config.toml
n_layer = 16
d_model = 160
n_head = 4
n_kv_head = 4
head_dim = 64
d_mlp = 384
vocab_size = 3573
activation = "swiglu"
norm = "rmsnorm"
norm_place = "pre"
norm_eps = 1e-05
positions = "rope"
rope_base = 10000.0
rope_fraction = 0.25
qk_norm = false
attn_scale = 0.125
bias = "none"
tie_embeddings = false
parallel_block = false
init = "uniform"
init_std_qkv = 0.0253
init_std_o = 0.0253
init_std_up = 0.0253
init_std_down = 0.0253
optimizer = "muon_variant"
lr = 0.00306
beta1 = 0.9
weight_decay = 0.081
lr_head = 0.00444
warmup_steps = 200
schedule = "wsd"
decay_fraction = 0.31
decay_shape = "linear"
final_lr_fraction = 0.05
batch_tokens = 16384
seq_len = 256
doc_mask = false
train_tokens = 103400000
steps = 6312
dataset = "wikipedia_en"
Each number is 128 + 32 x the weight over its row's rms, rounded and kept within 0 to 255. Layers, rows and columns count from 0. Numbers have three digits each. The size before them is the row's rms in percent of the matrix's.

# q: layer 4 attention query, 256x160, rms 0.0845, rows 158-177, columns 0-159
# k: layer 4 attention key, 256x160, rms 0.0862, rows 158-177, columns 0-159
q158 105:132218157142120174123155123108163121105127174124078154059129156125115156204122154158163104118153103085195082173174148171086143133168143138181121134139192100115140138112149163143180132111136097107117122104190165176106072175144117109157132099171124123089115096141127135084121163132123151079189106170129099107157083186143148199092106095168088125134124157184168131088095141119126087140118155138157174160080141119098146139103163157142055132143114143125151149164146171106199089156129155
k158 101:190082106099165136067121173110139137113095146147148129164120154125163082091105133137086115117168103139141148162136141120150190103138160122155107183077098097173095122174148090152112104166118125135108069130167141141124179128140117087105179112144143093127131136127201123108128117159151132093116162135125149172103144126180128173143092059149177182130159141127112036158138171131170156156166068146088225109067132127140127146135170092153139067125133175145159148072135202166089120140160101
q159 093:175119100162113166098067103165113088114121180128099158059133194114139145136133105140159113182055159171142181112068141082114158116098165085118126176169155145058149127067158139092148084178180135115130154124097162169112173119140098119103149138120094161065083109183142115102115185128132154078144120091152119183051099140118139160082091132147090162105189137127148087119118119086138120151161152102179164121135123130088102143161155050125145113147138127176159105168117127095111131127099116
k159 101:173126155106079140159109099086133175076105138171109151166168121091124119212105118168136051103000112167140148146136094144150126146192162104132129152093157167122116110150095110118175167092132141130127152074134131182164143112157087063114133120142145133125120130120126112120119172118156154171160099075137073092126130106114150169171139074093113169114088070060134091116110145142095112143137145104116112137089086115120122149093126114157097143090166097158173108123153208127079114126126117
q160 086:119157117122145100110158219169088092082083140114139143150141075119142123107123121144133149121103094139108082166147094146144117131137106083147098140115168138150149100055129130133200175116091083115105118123170103120134126126189097126165077109135187072140168140122123109122181173065059130162115154097156130181125135154087154144155169095125094092133119119075078132159170161163126133174183158121130127125081097172136112152103175146120195156144104188072118110054147161104110092110048125
k160 093:184179113168130084109126106136105100092195156102125138170112113103210177112120182087119115151121084148129146143140127101179111068135176112098188101161075147171166160126161124104108081153180117173127139129122121166066114106108133141229083131093129054097073105140106130098157107127146126166111115163130108099085097081072113133143165132105119160171119133106080166165139121121165104112107121134151109129140133122155114180102099126155178176161138091129123166105142061087178144141172185
q161 098:140164088141123186096108116116110090093108119142145125114143142116151129085131165131157123075072095115096134093115120110104107134162127093092160127132148149150113154086125065113081133101149081104066150185153160133102096152168186143083146173185118195132133160123207105077082104200144168151139123136139154068100215100141152192091115127102171136107094140111136206165132152088107105113123068102128144136124118054185164153132133151097095089147130150133167085128145145143167158074133156
k161 095:180141135070128108132119137142112120123125133129113129108136137141071166094141076111179122112128100109177096148155161078138076084192140159110126080137154153174128104115138107129169151131101103113121154114142115097043084195159086067157104089054120142125126133084163098159080094086088139128120121148118112139123120071176087125128131092167127105130127059136161122182087141215075131079184121112130111136131120162080059111166085141087103155145115173181081086103148102139106153175157159
q162 098:155144109115140113115101075124158160098134127113152160068106099102141174069134098072103098109167126091134178184199132131181089162154142122153184110120157147129141060113155172166176136130159153177143147097158163098119098093117144151121120077128100114119084175144133085114173154104121129122116126135161100183152126112154145125160108145128133099132149172148160170172150097125108139191187045121121103106151153105154088123190088060125106157093147082116089179201131116143163038133131101
k162 100:120109142138132117160098136174104113124123116132137135143049146107161146150126164143149149106093095169193101062159074215140118138125140111093132131183158127124172167124173111134147129181119070171129104152091041120172108168152134068147190167102109087150100156053155134090113146142107085047102101109149215136108156165142143141117151127127125137160068151119121131088131139132103092121147108183101128131117131129169149115124099068117181148075159154180102139093122133131187170104087131
q163 088:124114083141145123125149153133102103074102116136163169121156139174118089194082123125139116132151101087101147108113170150103224139111154115151115154160110169098080141140146116115065079143094114122127162141136157182105108175138163158111145136127112086092103095090134091122128087113157121106165110197159060160101113141097168129135129092166100163209180172116102161154109124101151029091102130126122057106124081188138166133137062170124078107136093078139093133130130130154099141199123109
k163 088:120163137142060147116099062072155097151106135184123111122076133138133083113102122214139086105125156153102137142134162119110149135187117076185102100083121134120093149098068122117159210095152175163127134153146118096085119167089163062144143114163168202114174129110109170093158167165137123113144121116130170135102198149201127127132109159073137159164176121080117085132130092122127054113148164162163126092105089124076124090106138119134163110128135129123161111098123070112133102184105127
q164 094:091147114155149157132186141154154179103102151116100143149135150154079112101110183110187074115163091153135141154132091163140117053159136095113175089162175132176144150140106148175157149139114117157132191171087077175129107208137125139165150071140132081127095163094195104171137142137094127147091152114119149175200160117095104110141140166155145157149144191056168143134120146128146121111139205119128135169105153117128129206141139122092098180092115104121094158209122122119107103089102132
k164 091:130135163102152161107102204140082104200127099176157177101114174101103060148155114139105108155067083193122156086092129181114113126144127096159140138174109174120139138130150100143113144114143076119165148166100084166102153122105117137145082104110151103133137119122131126118153114160101148147074207117097125129132166126179139115187136040103165134071141139069115070180084142134148118135137132131135164103120143149070155144148145109104138065192144127119152197167110177101187128129173177
q165 095:126153119075135114095109133120080181066101161150137143101079096184065119099160151144069118140121119065127140164117111108099172143183092125154136165143147103128146108150044104123154139081135100186092152132092124116151106093093138099104174121142132162149119055125121131155068118133117171157140177143100151145089134168094136172102111126133172144127139123082039125167091144052102115095149143080108208099116112185158112137140119072117133077165092168213118157149117131111103144122118108
k165 093:174132056178124126095125112084151075133134164146153150163096117149143116144085112142168197101100128055164109158125137119130087083122129193082166095144119138154154123135164135122171174166089176135091138115084081168082068153104148076130106149134124082168060083082173049100142136120133140127121109159088109123170123117164079185094094159108111094135100102118099094095177128143134121088147165166147120180141161152117135076140129178125133169161143080079115139211134111134086133123149125
q166 101:135114081119158090162149152062128136112104128092112100066097138145130093151167113148137152129090143152115160101133078180147136131119200080176081086170131176114116132145077157109114140145174175075164154172123141160134127130124088150152134150139096141170134099111111134154136114107139149111107175161102019162130158157108090125101131168134090121113107149138126082230082127119096161124130143138039121177077117156122108119138113115141128130155078106107037155117091036104113167112120142
k166 099:164113181142111101157111060140206104094165133127156125133119141138100148198062078072122155179145134156123148126082167104123177195159099130054162168166150147117119145139115113084158136082202126148158182117093142177116118161119151082143131138144200139165131130048065106093147096154134129118102164123146161169133122113102098109134065205083075093140159123107141083104114170122187086141143150131113135121169169148137159125139156123122134113145156120136145162167136163129116126073110167
q167 102:105090117154158115107130116105090106117231121127112096144157173077072161181058062043056145094122144087095112127170183137145142119165107175103139121161128174096143140127142096127123126121145097134150148161112159152109125091059153147132109156120049117106106155126107080112170100118137148094129133148137144114087146149138149083142132123138132143120127155125147104104079180169183142160086123060157100138180107141140191155070125166130104077129081175141091126127043148175132141123131118
k167 101:120143096094124145210174098099168093128107152098100116101065091090122123126110144188138194111132097179146118096104156116139084145120206083174099124113124015159140162146099167151133167128114105132138139122081070121096104130161160157107146134140109202074153121118096134109091218130108192182115093097113135061092098089123141150116110152127127086128133138114156146106132100104156110158134148106175133072098109108154118092156114116141190135089181155164149124105131084133083141092130098
q168 097:134130152087130165163183113198171171097133093193098155165154130093120063096108095056155125145117124119115066180105093092216151088104144135111151073103140084121099150166109082177160104064057118135114194157155094132118100156151180120145090107137115158136161150155106154154112167095124153170119107160176164115139148073181169134139090148165137105129135074108129083130164130148169162129137184106131151107108109153108131144137141151088139158156135096080144092096058156124114142166137136
k168 092:117144096101119102110127122116050100142112101166153114112108084131130095140166113128077124113145108154172125121152106119110110092051126176128070094162149132116117111092100109145161138139201104114141104193133108105130152075185136183130135092144126144068101089115156159093149127095078139117129129164145057095150118174134135130137148205113155120104077116094090117151185120119116103123077119159136080147149112200076123174144111158120121107127041099182132145192096106172164168171204175
q169 104:114138114136108138134113174166156120083170174129098139157095117124153109118175146148103167159101086157107126097171130172153179175155118091120141130136110132120117143134133137118095108188130127160198153120125077090116140119140202119173161184089154150116158159156178209105121074152189147144135150130146106172062147113121075177154123112088115126077177135111091117173071136034061117174106138109135145140165199164117075158142140161112099121147154138183158118074112116133139085079152103
k169 101:155120118137125099110098104137131158132121093146150131100065110098103137135071123168106131174077119157122171136096146085131088139088124148093176128127171116160134090122115127111177156122080116152094163052095156154135093156144116174153171142094182063138114107140076138182115144148080147181042072088071081181136104080124161147137132067075173102059171096142117131144126083088145138148172116125122108102176173114093066082139116102113098112072127074112144078119118117111096141144094147
q170 104:123141060133151081066088050138129146153135120138118162055123076158124136080157151143079107099071121187174169127178096137086082129123076107141128146140148098153151135149139150190110088088112143081150112146091112127210159110080137124174178144117166131113103090109107110099094186090118082152111137129061098076129142095151128119157166144146196157098142134093161151129167083150108101198120153134133153101071106156119115166148109107166116175143135119128120119089144130089055119113083132
k170 096:088107131154108099138151155095154135145113147127163126115098137108129130120101165064167105154114152112150112139099114192091129160119183130048105146148105169074167149049192071131113113109136129140116128144134176161096164185089107099132076149111110149134093180162137181141197069113169096128138155147104147073138120106067120171155121108107172108151126124208163068097125138169124126152138090082125118114146163133063181107076142175131199130125124151177076133137102096180143165133103125
q171 079:126087065158130120148131161124178140160140132133147093111141106073097119155177137132112129097144154088140199163083180103180138143119139048034089107113135090136086127119127145152171144145118148122099131101155113155090166117146138125083104146118140076156148152094142156138122137134096156123119134140167166200103112105120159159140204152129134138109167130068126033079108099109158133165133080044171112164143097119053176153156168186132134173110151124179144101118167078112120133169127119
k171 079:149133133124113171156120136171120160089170155126159141102179085126192188130109106113178099125116077141149107108106135147077097127082136091147136084129086116109086156067146192122095178127126156089117118142092183139141144068160150145178114172153143146152139106147137132047120135149142106160107082162081152075085039100124126139130147179076111138091137153172146211161092116175149104135096127175143147142152155187115135147111125136142101167116038164168143119084099171146156114113145161
q172 101:176171103182146106147132078110126122147167202152109153119118174106169118156075147143089133140127081152092125136132084154132156127116162106100126124133180089150145146081139191131128098155150124140132126158170107144125161131097088122123112102097117130096083070116104108060067144087164124157102174102144144125112140149133145074152204134143142177153171074131084042107121123134131082141140142116111132083166098194154164164046155114172117132126113142178173158167172127042170099137073130
k172 096:124097169128121153069142162112149094072134165135109081167134101138159092124128127174168099126072108116143113131095158163112089165155158099142137171091129164135137135184129109159124159149146160131113101061114113198102131120140142103143125108110179135131177127154161141134134163137147167093108069092160149075135108087123123138150146033126099154131095181168168100164132173124119141101114066178126143094179160167141129128146188184083157101069160156099088097209137127172122184167091197
q173 097:112139116164167097165114145068108108117128135107110130148093145105141068172101126153114071124120155148147144090148148170140161180156143105193120120160130164111189163200092132154145132127149174176115114168115143075144132196153140077108126163180159170097180123192145102129136128158103081140103191141099080098108118125132124137094149204049119116142083136182138153124165147092086157152159143152076144117081137082182188144094127109135094164052112065122130128116121147109084121097119098
k173 094:122138166153128129147140061108165097125107158120123176087132157099055054168193110078110172182130174118118153145108174062150115134119105142099135149080144083143128100128137126136086087140143176191164171097103083148102153148095075135166142164116158094132151111119143170140115136102099124168133138168171160218131143077140147134128087130163072121107131120183119088170150176144113170064104093107104105151158113166110162119158166092066104126158109125144116116170083151088201107132155112
q174 101:093130163139142161143124145177067188178103164140173158100121115132151128112091121107138128082084133103151147133150132161156114147105130103127100100138125111088172108152125052189063146077117086110128116188138086087149124183130164169115125153126145133154146097134154129133165145199128119157093114121213157130098120149088170131094133118190142164110094149058153146132082153110093141117109126178115126175115109144115140117153102154127093236115120050132114134145055104051142069132107099
k174 096:135107210148150091095134119135102137143105121135152077155080125122100107109131124084120134130172189132109089107072169148116127142127122149071081120128081089068091141171131154147123129076211128127126133151100101098191077123092159110133131053107180137155132154161105122120155108141169147221172144147100071116116079090147196118067099075140143141115126051132145107100165109118132106069160158090139171151146092130084090087136119096147143120142070112145105145107143116159187111128177127
q175 086:121113159169138144148089139102116174143149102148141107119153188161159139154077096078145124195123178103103157162091128091169112095124065127124109142093143056069155126125160119122067064132168140081135159133129136172058056141152144068108110084143085190147131140146125150049082129141160143127189114131117127159052093067145176133137106113143131124153129138180115124143142151128104106154127065097124094149131124157092106062152145078108061124172072114108126147152111176137161126141119134
k175 084:132087183016098091157091077146129151058078088140131139179140111189071119158104134124195185137123123129189098149154109150143082157144103159111116163095150122117096101138093085092121162112118165139115104106131069127119096123190132089109120125139120166097120158121170151112085153067065113119115177111135140095068096103112099141144146137125130125112107127106169123147147126124104147112173095158158141113077086149155101054095120179093092136103134135197158120202153101167154177131133133
q176 096:124128111118100209098130170148132110133102140138110158146146097113152135127121083206054148206104058154154147093086098092161144167123154161143163170115163083096152150084099083087155114126165150119092122125130083113141094155114120148156136175169128142111129057167101116111154103129096117077107158123118087101131111099066077093095109136132103163165149172142152104142123106145172149161129077173087155125106067181105093156086099113108114062166146136120053098187135143130106110124111202
k176 090:129076141160136118230165141111168137149149102056132136138146106153103110196151143116118100123122125170115138107146091132104091111141119134108147121164149129143155126129174126174126149057111214154160136160174158169065158170111162089110169116162201076125064119073113135157151139074140131142147167137161147150109105061146096130205142155112076213127168089115111121146119121039069119131132140129127118138107131124165126118157127150129101088130155132096135186110153169111105125112113070
q177 100:070119079165137158166143114055122119125074142129142135144092153094148185172181062192111134036133126096118148118162062126129132090097145112093109125113096138143168196126116095130091175119135107085151115149143115136164152076148156107118138183140106156137165050099156141162131140138208186095135143110118101153098119162089149091123142137157112156141054115126134093070089128073144125080154125163129123134127145092099132166126092122075094101162171148133090094110066079100179140124142133
k177 100:182102174074175169141162119108112087145130212141066130132126105153183106137120122087152119135143140127093118133106154139119103164085115130080170141120131088182081159143079179138129156115064096173122115135124130104144134137141129135115138111045163150085119160102086118116147138094099098125165182159129131174144057094140133118085126067133122140111172074228172125125088194095161087108120131135140146064183155133130095100098138104136087142122101120136164187049132151141074135129133154